From a checkpoint of a small transformer trained on Wikipedia: vocabulary 8192, 4754 steps.
Each number is 128 + 24 x the weight over its row's rms, rounded and kept within 0 to 255. Layers, rows and columns count from 0. Numbers have three digits each. The size before them is the row's rms in percent of the matrix's.

# layer 2 attention value, 160x160, rms 0.073, rows 143-159, columns 0-79
080:071136114114122133124150106099092121109107136128147110136118123100131139123101157150145174091095164102120086099115190147122147123150125079146113088104123145092126098135120120112118129090109106162122153186102095065099109143122140122152125158
088:140123180122117110124125164110128098149198072111141129182133122114115122158085109126145165108115162128144112159135119123123128141070151145176100133122093140139143112122103136143161167151143114145108070106137105149133136171134081129142099058
096:119143107083131137137155124142126100130094163122140114135107157111152120151183158113131113151125122095146103076091135080151135125113077119121165174129147100114126161112114057163085130110136147140109110149109137110122158147097112149073131112
086:107129137132159083117124135091138127183090095132129138129129149068125129130123115110129118118126148128120131136134141141127121139137187127146091144133127123178089098135123147187117154142129148126129088081098151090112114154115069117192093129
086:157122101170129145107135131136140136140165123133125140122142126139138106140130164118137105194133108145141115145145131130148115152139087123107102136136156136144103129110156121121166153151137112120102087090185113140119122151194129127068148121
087:122122132158122100137126169177107115169149116121138108130164113110101133093074099093142124114121148164130131116158149116132148135136203107126126112179092130098133143115095167150120134120112117188136105135100105139159140162126091128131187130
095:105127122135100149121125143068150125115132111122142156133112142145143134128127112150124143119164135120146167124067116098120134130165123159149122142099136127163141090128158108144170165155143126148106135074124175076154128127088120102126106150
079:159136146127150155115146150133120108134119122136142140148130087170141112112123117170142140116139187130139146165125131137154144166120140132140176109126160170076185081165113134145172157151127102124130148126105144095131145098125151083115077115
090:155144161150170157132074126131119133162164126128144168161162084167099125110110118097121148115147121168131159142128132144110128135142171122168115074106116136120136118127157178137132100133137121186124139066063089129135116107137119109144107113
096:137139126195139124132130092180136143173122120147147143162106121131169159120051147162121127132134088137126157181141162146114118153111127118135117080135151108124121088128130169110196134155131128156123167102114181121126096133180136130119140149
086:120144124121132129131143174072123156193109099125156125171141136132115103136113100100128113115102099128163118158144158132145127170104159122108168081107151124124151133151118135162127173136117099138106134104121155170155094140162135124114136102
089:153127089121142120145139138089115111116133093144147132127086144084144095135154127186158119122135135142142095159122193119093096136146119106127160147114101120127150139133153099155106135153169127086131116145183114147107120148146090124156122101
093:108106118070164124159133165117123153119118136106165102115089140133126123124095108102108127108132137105144117113180103105130130139121156109124137105087107100097109155126087135148126184148141138137152154134068150138146119148117128114173153085
090:118094163130147122139103152123101119096135134133136165164132130205112148121105115104123136165155083172130125149153135089102104101106163113138117098097133131101156149144138127142157130162136107118128117129110132197111114101163140137163126105
087:186162134159091126120144118141130140122055130134137148146128122131132127193170147139122115089114133122148152124115144093118096128101126170132160150148159121084136127130075116153119122112114136117101123116118169149152109083157151136136143130
084:140147101152161157100131058153087124091110146109149110127116094134126133126114122168131117102119119133143137155116162145077093115123076163142169156110126093099131100099144081120132147130117132126137122135127150166091144115168179168107102163
095:124142133132174172125093135100108133116120139132109110131097109160121141141150134118132140158146132122135163168109111127108125131142137170220132137140128148159170092134132158166117125129142100129126141134167147098138136085108134142097080148
# layer 2 attention output (transposed), 160x160, rms 0.0629, rows 143-159, columns 0-79
117:144158138129149152125097162149142100127120120104137115139129115121143112135107137133102143141123111144131112141116139132076107144131137157137135107091101130125055168125110131146168109167111147119119128148151115133147152134112162142110185147
113:092100126114134100135114146123141168147177122095144124126066127137128171121124153146156133174152095145141121123114119158133089151149124115158154158124118125141146111109131124126135107094138100117119119133134156117132141078128125083201147116
108:145126153142152158137169144100138118063136126122143082141108110128141168136143099140162085095084104088098127082159148129114124134144099160134122152157101121144157127150112146150127155103166171123116113129136122133125123102185124101143115141
108:106125114147111129150152101096127163116127151105169120145109133097151092089165140115128071165114182138099074113108115153179171136113092128140138113132136133102141162107153166130134116106099138141106124184082107106156111104129140129118175131
113:104151149147132108107145143123117156174076087128146135142083166113145134117101086086133090166117118177083163123141116118115135083129128112173106130145175125128150112094102128144130094151111140174134131134111132151158108123123085094100120112
100:124116132090106139092137139129156137137139096124126127168158117089163154103156140152121166142114108140132091150133144144119136107141125081122119164134150115138159110144122155076106137122153119130165145104101093102136138107110168121163092078
105:127139103122138128150120120095142093127142129104144189113131140096112075127148153129167149103122146093131164142109138107125127177146111174175116126154135140111112083144167086120183108129129123097138092134096123128134119110112102141129162121
105:123117135118117179099106141170123145098085162099113121136124098123122120141114125135074151143137103139145122115108102109120086111127147127162079138136166109112134128160087131153135136126115142164122166105184137112133147096117100076135123140
110:103122138146135120167089144140135120111098144097150172118137141143124045144150163138124113125165109125124102157139148137111109116165157133106150120108167112120117142115114122105137159170135163137181106097119103095103158154082119114143120124
109:112126125117140149144121134136145110128086107107132135133131125115140152175122204125127149117123094129151105094082164115110119103120080085084114144156158097147135142101100103120097103156093143125138183139116114136141139144148126090107166108
109:092123142132106109118160107118113102097127111148141126123119114139157139081121128135139100088094139153088116161155126124128152142139112138146098104115155125185112139132101101173136105137169151120160114118125140086165112155114139082143141087
109:151159133121088136077090091189168123163118086155144168115123138135135141128155115092138101177117141126157084116067149096155135113131092138110114139107172109166173127157143132153136112106116165114096145096110122135143112146105118086153121134
106:123115144134107121122145104102124116130148121115109131168102099138145098128149148175110112103123123097139142101071153113074152133129100178091105125149141098154136107114125110173156100140125172172159096102111116176122144134091111148152115141
101:148144155168144127160122119094140121176106143111160139151117129139195123115166118105111073134141168140093153118138103114071127149147128124105133144110163144139120108096098104116116135178093109113159145085138124114159141129095111106129138132
111:133136126124128127157119158146149102112127120124147128113119106103150105133117120189155113107077142136113163151148136091138126113120089132135140139122150150151158153129105132113058134133091141122075137137117142110130131109117131176121163068
117:142131131132163168116127122156133111133129146076130139139104138096112115144108070134148102133151093110119128132112127105126074136095125133158147119091124119142133132096124133146183120110092115136123134114134106151137179121140120170108138157
107:110139099146148169120139102159077176084128142115146121152196110051119117130126137131149126146135086144113134130131136108073129155156154136104126131144120156134127119155102116158094120114112090108118109130180124099112129103129081130103122164
# layer 2 MLP up, 512x160, rms 0.0705, rows 0-23, columns 0-79
101:122119166111107110124180121181098083153137125142149158122090161107131086108102119131159166134147110123120155101128081102212168149125131141138108104126130182143124135098084130133109141156126136168148132107051138155102113138153124130139081109
106:143114183182157086135134154132140126126097110074119134130131120178128107163092131112107133141162130131099134144160092113127085142107103115124155098122114130138101156101113148133122131123136183150139111151129144100117137101127146140077173149
095:138120129084120162106144092143145130104130131044109123134058135175123095131147156124127133136149138169142149120170121135143096151132115100122143127101108153149110111127111147112160128174142116164124119173132110101136095140132117152145093130
095:100144149118108090094136112134112109170100127108077148154104199121165114133138142167173148118122108107141127111124139098102113131142146121137133056159149144084106130143136147128128142107131132146129170134175099112138077160125119111136106171
106:111117126122110149146152130129083081143133144089113118169088106137103182125105127119148156135160111170086136129117135122120160169124140165128121117136119136148131130125123130163099124116142115136150140122083129143142123110128150098105084170
121:079144139128094111115153140083161133142059133128103189127085118144119121130081120135127142115159113092098170123075128117147128136061127123153124110124167087130113151108118114147098114127122178122146121110104128081139179118168148151118118140
105:100132100147164106121064107142102090132139100122127155135138132137116143126176138129121124127136093166100144132090138079147144150120088113142145109114127126105149136117066156143127157182095156120126127114155138166131120156130114118125091127
092:116112122092169126117139129106160100133125122117134117160141163089101135147125097115146139097157119098122158088166114112145135142120127107112152127161171145116137104147110158105164161088145146126138175131125104124148151096173096139134077094
083:093109102112141123126137151126108135136145140108132142126151127123154151164186136093142099119164118120128099103107180082124142171099155111132155130104113141160139140120162117135065150152116123106140091120131124154143156177128129127140069117
095:125126121172102072122132126112148171173135117147113124091086150131083145142079107143112143117148103125158094103078132123111144130116073110154137112154147105104078142087121123162144127130121146117126144157147105111113108098129118103180169095
098:129095116148138084108113115167141066162155108150146135150125189123149116155098092115150133140174143108118080149179131137136142095149147114114067125122128153130110075135107129113144159145189114115175116124114103168102108145105123126137119124
092:159109099147099140099157161155110135145116103113119167141127110193103152119118090102121136128117118145137122154156103090163150113119128137121177124153082109140112108092107123156128120145143118100185151134106179109056127176171104128107134113
109:156121156126110140106112175115123129120137119083128117123130156144112152141123125136116124196143126127111091125149107129116138129135132145108140096148124166093109118096112131092137133154130129130138167106134146141091151099125148147068142152
114:057144119148111129087134125100131108177121120150113149148123121105155099132138165101108130131204127137084140117081157122117130186094150110123090120113127104125130155097137117120114176147167201103125137130123143105106141134130135118117100140
099:129157117127131160117101072089128106142128163110150118171120146122113146100160098132161154118141165136105142105104086094151170130136119094128129113125087150120161095118092121137126113144113135134137111131134122141098149173078136125129089171
100:102160163133133150086093103101092119090177140133130105142130137097126098092131099171140179103133111112113146112152112138099143132082115138092125114132149152108176130136109145097134101121145132129102103148115165145141188160147092164140108106
096:110108132166108116095107131139127145132146134104111093130146119123155105110124124144149126103144121157085150124145138084095103132153123122123139144094150179067156145097132128107122106123134133137159108160167093135138167132105135098141113155
102:083095158182113134116114145159142118131149152165089136137100116167095157125105140146098140113161128184119138136128146070146140102097164141098134119083091149106082129082096133162099098132164168120150146121119099105134139155116089129151124163
094:135108134096120133111150120124133122151122090170113117132093141108153149100169112119123143124095165131143134121143154143117181143127126100175107083136088120125164154091109163150113139130134105126121156112131142141154118104121099099100131114
103:119129156110149127104149130131140120125142095108143125132182155163143128152149154148139124132174122119119167148163141155128126130107111133097108118156124123149134130145115113105152135119093128166166120132123123107127096145141134106127141132
104:175108142118155128097133143119138109097142116136125135172160106151129112128108166148157129156136089145162097127133127110093113152107138143105128120107113130110163073129111122123106107124122141129105106136122106081136133114152145124114126181
105:107075137125100119143111166134141101092097127106131111136148153132123150108095101178115122168131087159136114131121131120126181156158109091093167118153105144091141158149127093097152117108113130135167123172130137148133098108141141077103106158
097:069122134172158122113133171109161136124156188097076114127109103131117109073139135147121081107126110124114120114086147127132140154097091156113111124120137105114162118142110161123156076107078159097133123161143144127134136141137124077141131143
091:083116108160145151103145181124113126083116114102093165107151180119140117132136124098129152134150164094095108109147144108146095108139116113104127127136115155113124125088066108132150170135107100091163118162114137079138103105133140113134134118
# layer 2 MLP down (transposed), 512x160, rms 0.0601, rows 0-22, columns 0-79
099:189117132148123134147069096163137093119116089147109153147121125145155133139103126129081142167149135137112105145119126119144101125118138128129146147155145166131087138136125119105135083106097157121162116096134128114143126086128161115120122136
108:104111135154161134147147121133086119112095134091112094121126119141125129169147134158155159130084165098163169119145117120140141158184100129098138102140081149122121096113116122130146117164127105110097113145122135143116091135127130117140131052
093:129138135109160130163087093171142114173109147130065145148137123113131114093123114144150151122112108162136162168126124136135096120173179121135060137114074150120090160117129122131098153116136110143156155122084105125129127086131147109139112128
090:131126105170127115159134105140102104068138159150124136105129102130121164178163103147096146110104180131167102151117129126122126121160107119108148148144179176135121154120131111120106123112123134117087130178138120115144114133083120161083151082
106:141198143114158128104145145119136121102128099147146152148111140135148154115087096118120149126130160170135140139132055156095140120124136140157133102118124136136100139143126129108116082146113108140112146145096165128088112094142128089119184079
132:121118121149135135150158131085073095123135144148118102118113125103108126108128131138143118098123124067162151114130109141135126125130159141129128140137120118144086134117136099139101127107113147126099150166132142114181157111183133134146102127
105:165095177081129107103147144132118134102107121143170149148155121117121122151123154102130131136136100149146156156143123161164146123140121127155145112135109134119079143180105080161110118103116157078124092131130124135118125116154090034144120098
095:129137131152100150181109144129115172127105098134188130162159088119144111059134100117097125151084156175119131130101145131104120114149155121125123087127121135120153107123120134140121118159083171123143119101096119115155136132136140144102121125
086:137121174102134126134122120122156153123137135131135113141133111149134109113165123091136124154106134132136137148103099187094120094126146126177102107141153115136084114133132161140100114136124159165122145094172123114095110121113175120077148134
093:146148128120162156139157084118078162180110154112151118131163150095128135122126067137121117142082139126074100130121145119108172115147139111104143121122083145167160123145126116133140153096134140120115124136112113123129130141149153117105153122
088:089165106114110126150132120172095100164115113085141100111153103091180112150142127178130114134091161115120140109151161137136093105139150143105091145160084150125104149147150132095135118162142112142143168152155119124156182114125101150121141114
089:097154108138133118138120144085111128140149126092149081109091108142093123133123098161159130108142155125159129102130150096166078137163111122109164119108120108144157163146136124134106116113156078098142112086127103137186132118162146185153159097
114:114127149114156132117180137120124138105117119092132116097076132106111121140106147123147101095145111113121159120125132162096117148136143136157133124137099144095160121127143191096129126143112123141104118121127105106106101146113121126143122094
117:103124124128120136160130148116110116155110129101142133107086084133130106135110150149102125129136132099120146099107099113125098126091146196130140132147150124162120157126140168141143100149125149077106149106119142121122141093140124132084141126
100:124103111134132126110140070093117103146106117148104075140116117096130144105141080140127152155152118136100161157103092124094146137095131114150146114118124116118067113095158094141102136130146116147135115123143212133147143130120094137101100115
092:168115106149113168150114094153089095123122150139093132137135109129120113129092118122090126166122121138125131118096110166124111133149140140162148135152143062140120127122145125124147128137102121129165138093126122116143102133095153118096121188
098:124120099088143142110097153133119116106144125120109166133107124119131122144174189133138079139119111108145092118138146145141143142113169150081163128116134126135105169137161083110126158123097107150102097113149135087071093137145174164153170181
105:126075126143127182145154162087119117118169172087141117114100103149160143121146105124103116109145155083116157116131095146150167142148121158136175120109133111163133162107135133108151140154169129140134131086095107088123147178136131124133079115
102:146147158139119157112112146144115166119135096119158142101119148103139111161094117120145136161138112138155082133107134133135110107104126095113135131126155108150124143181109149163138131118120157106075141113104092134120135110124142170091126157
104:143109159121171143106073095110134135126156095122128130125102130138111130118132157117128124106097122146191141126123100144126127129143161155118095106156128108118124142100107078113127126118114134162189100107128108175132082137120113107085104117
108:107099137086112119104152098129116131138134151148131134088190092137225105110117107106140104147136114133131131159136201147114185120129123092122116145117090137130146139123122148105153108143116155109128110159109102114141112153119127144128087115
105:120164148109120139128133073116195157145099149130146130128119123117108152132178105107084093107095152131079145142125141163123096146081086121143108123106117152161116172157090100180168142134098135131135133119176124107142130149150117129120161132
099:136122100131148142140163106152122125121152149165141104156097107109106115098108101115174083143168148126070100134151125145131145149138120152138170132117120140119131107126122116134118119125156125154160109145135124108115104106140140104156169123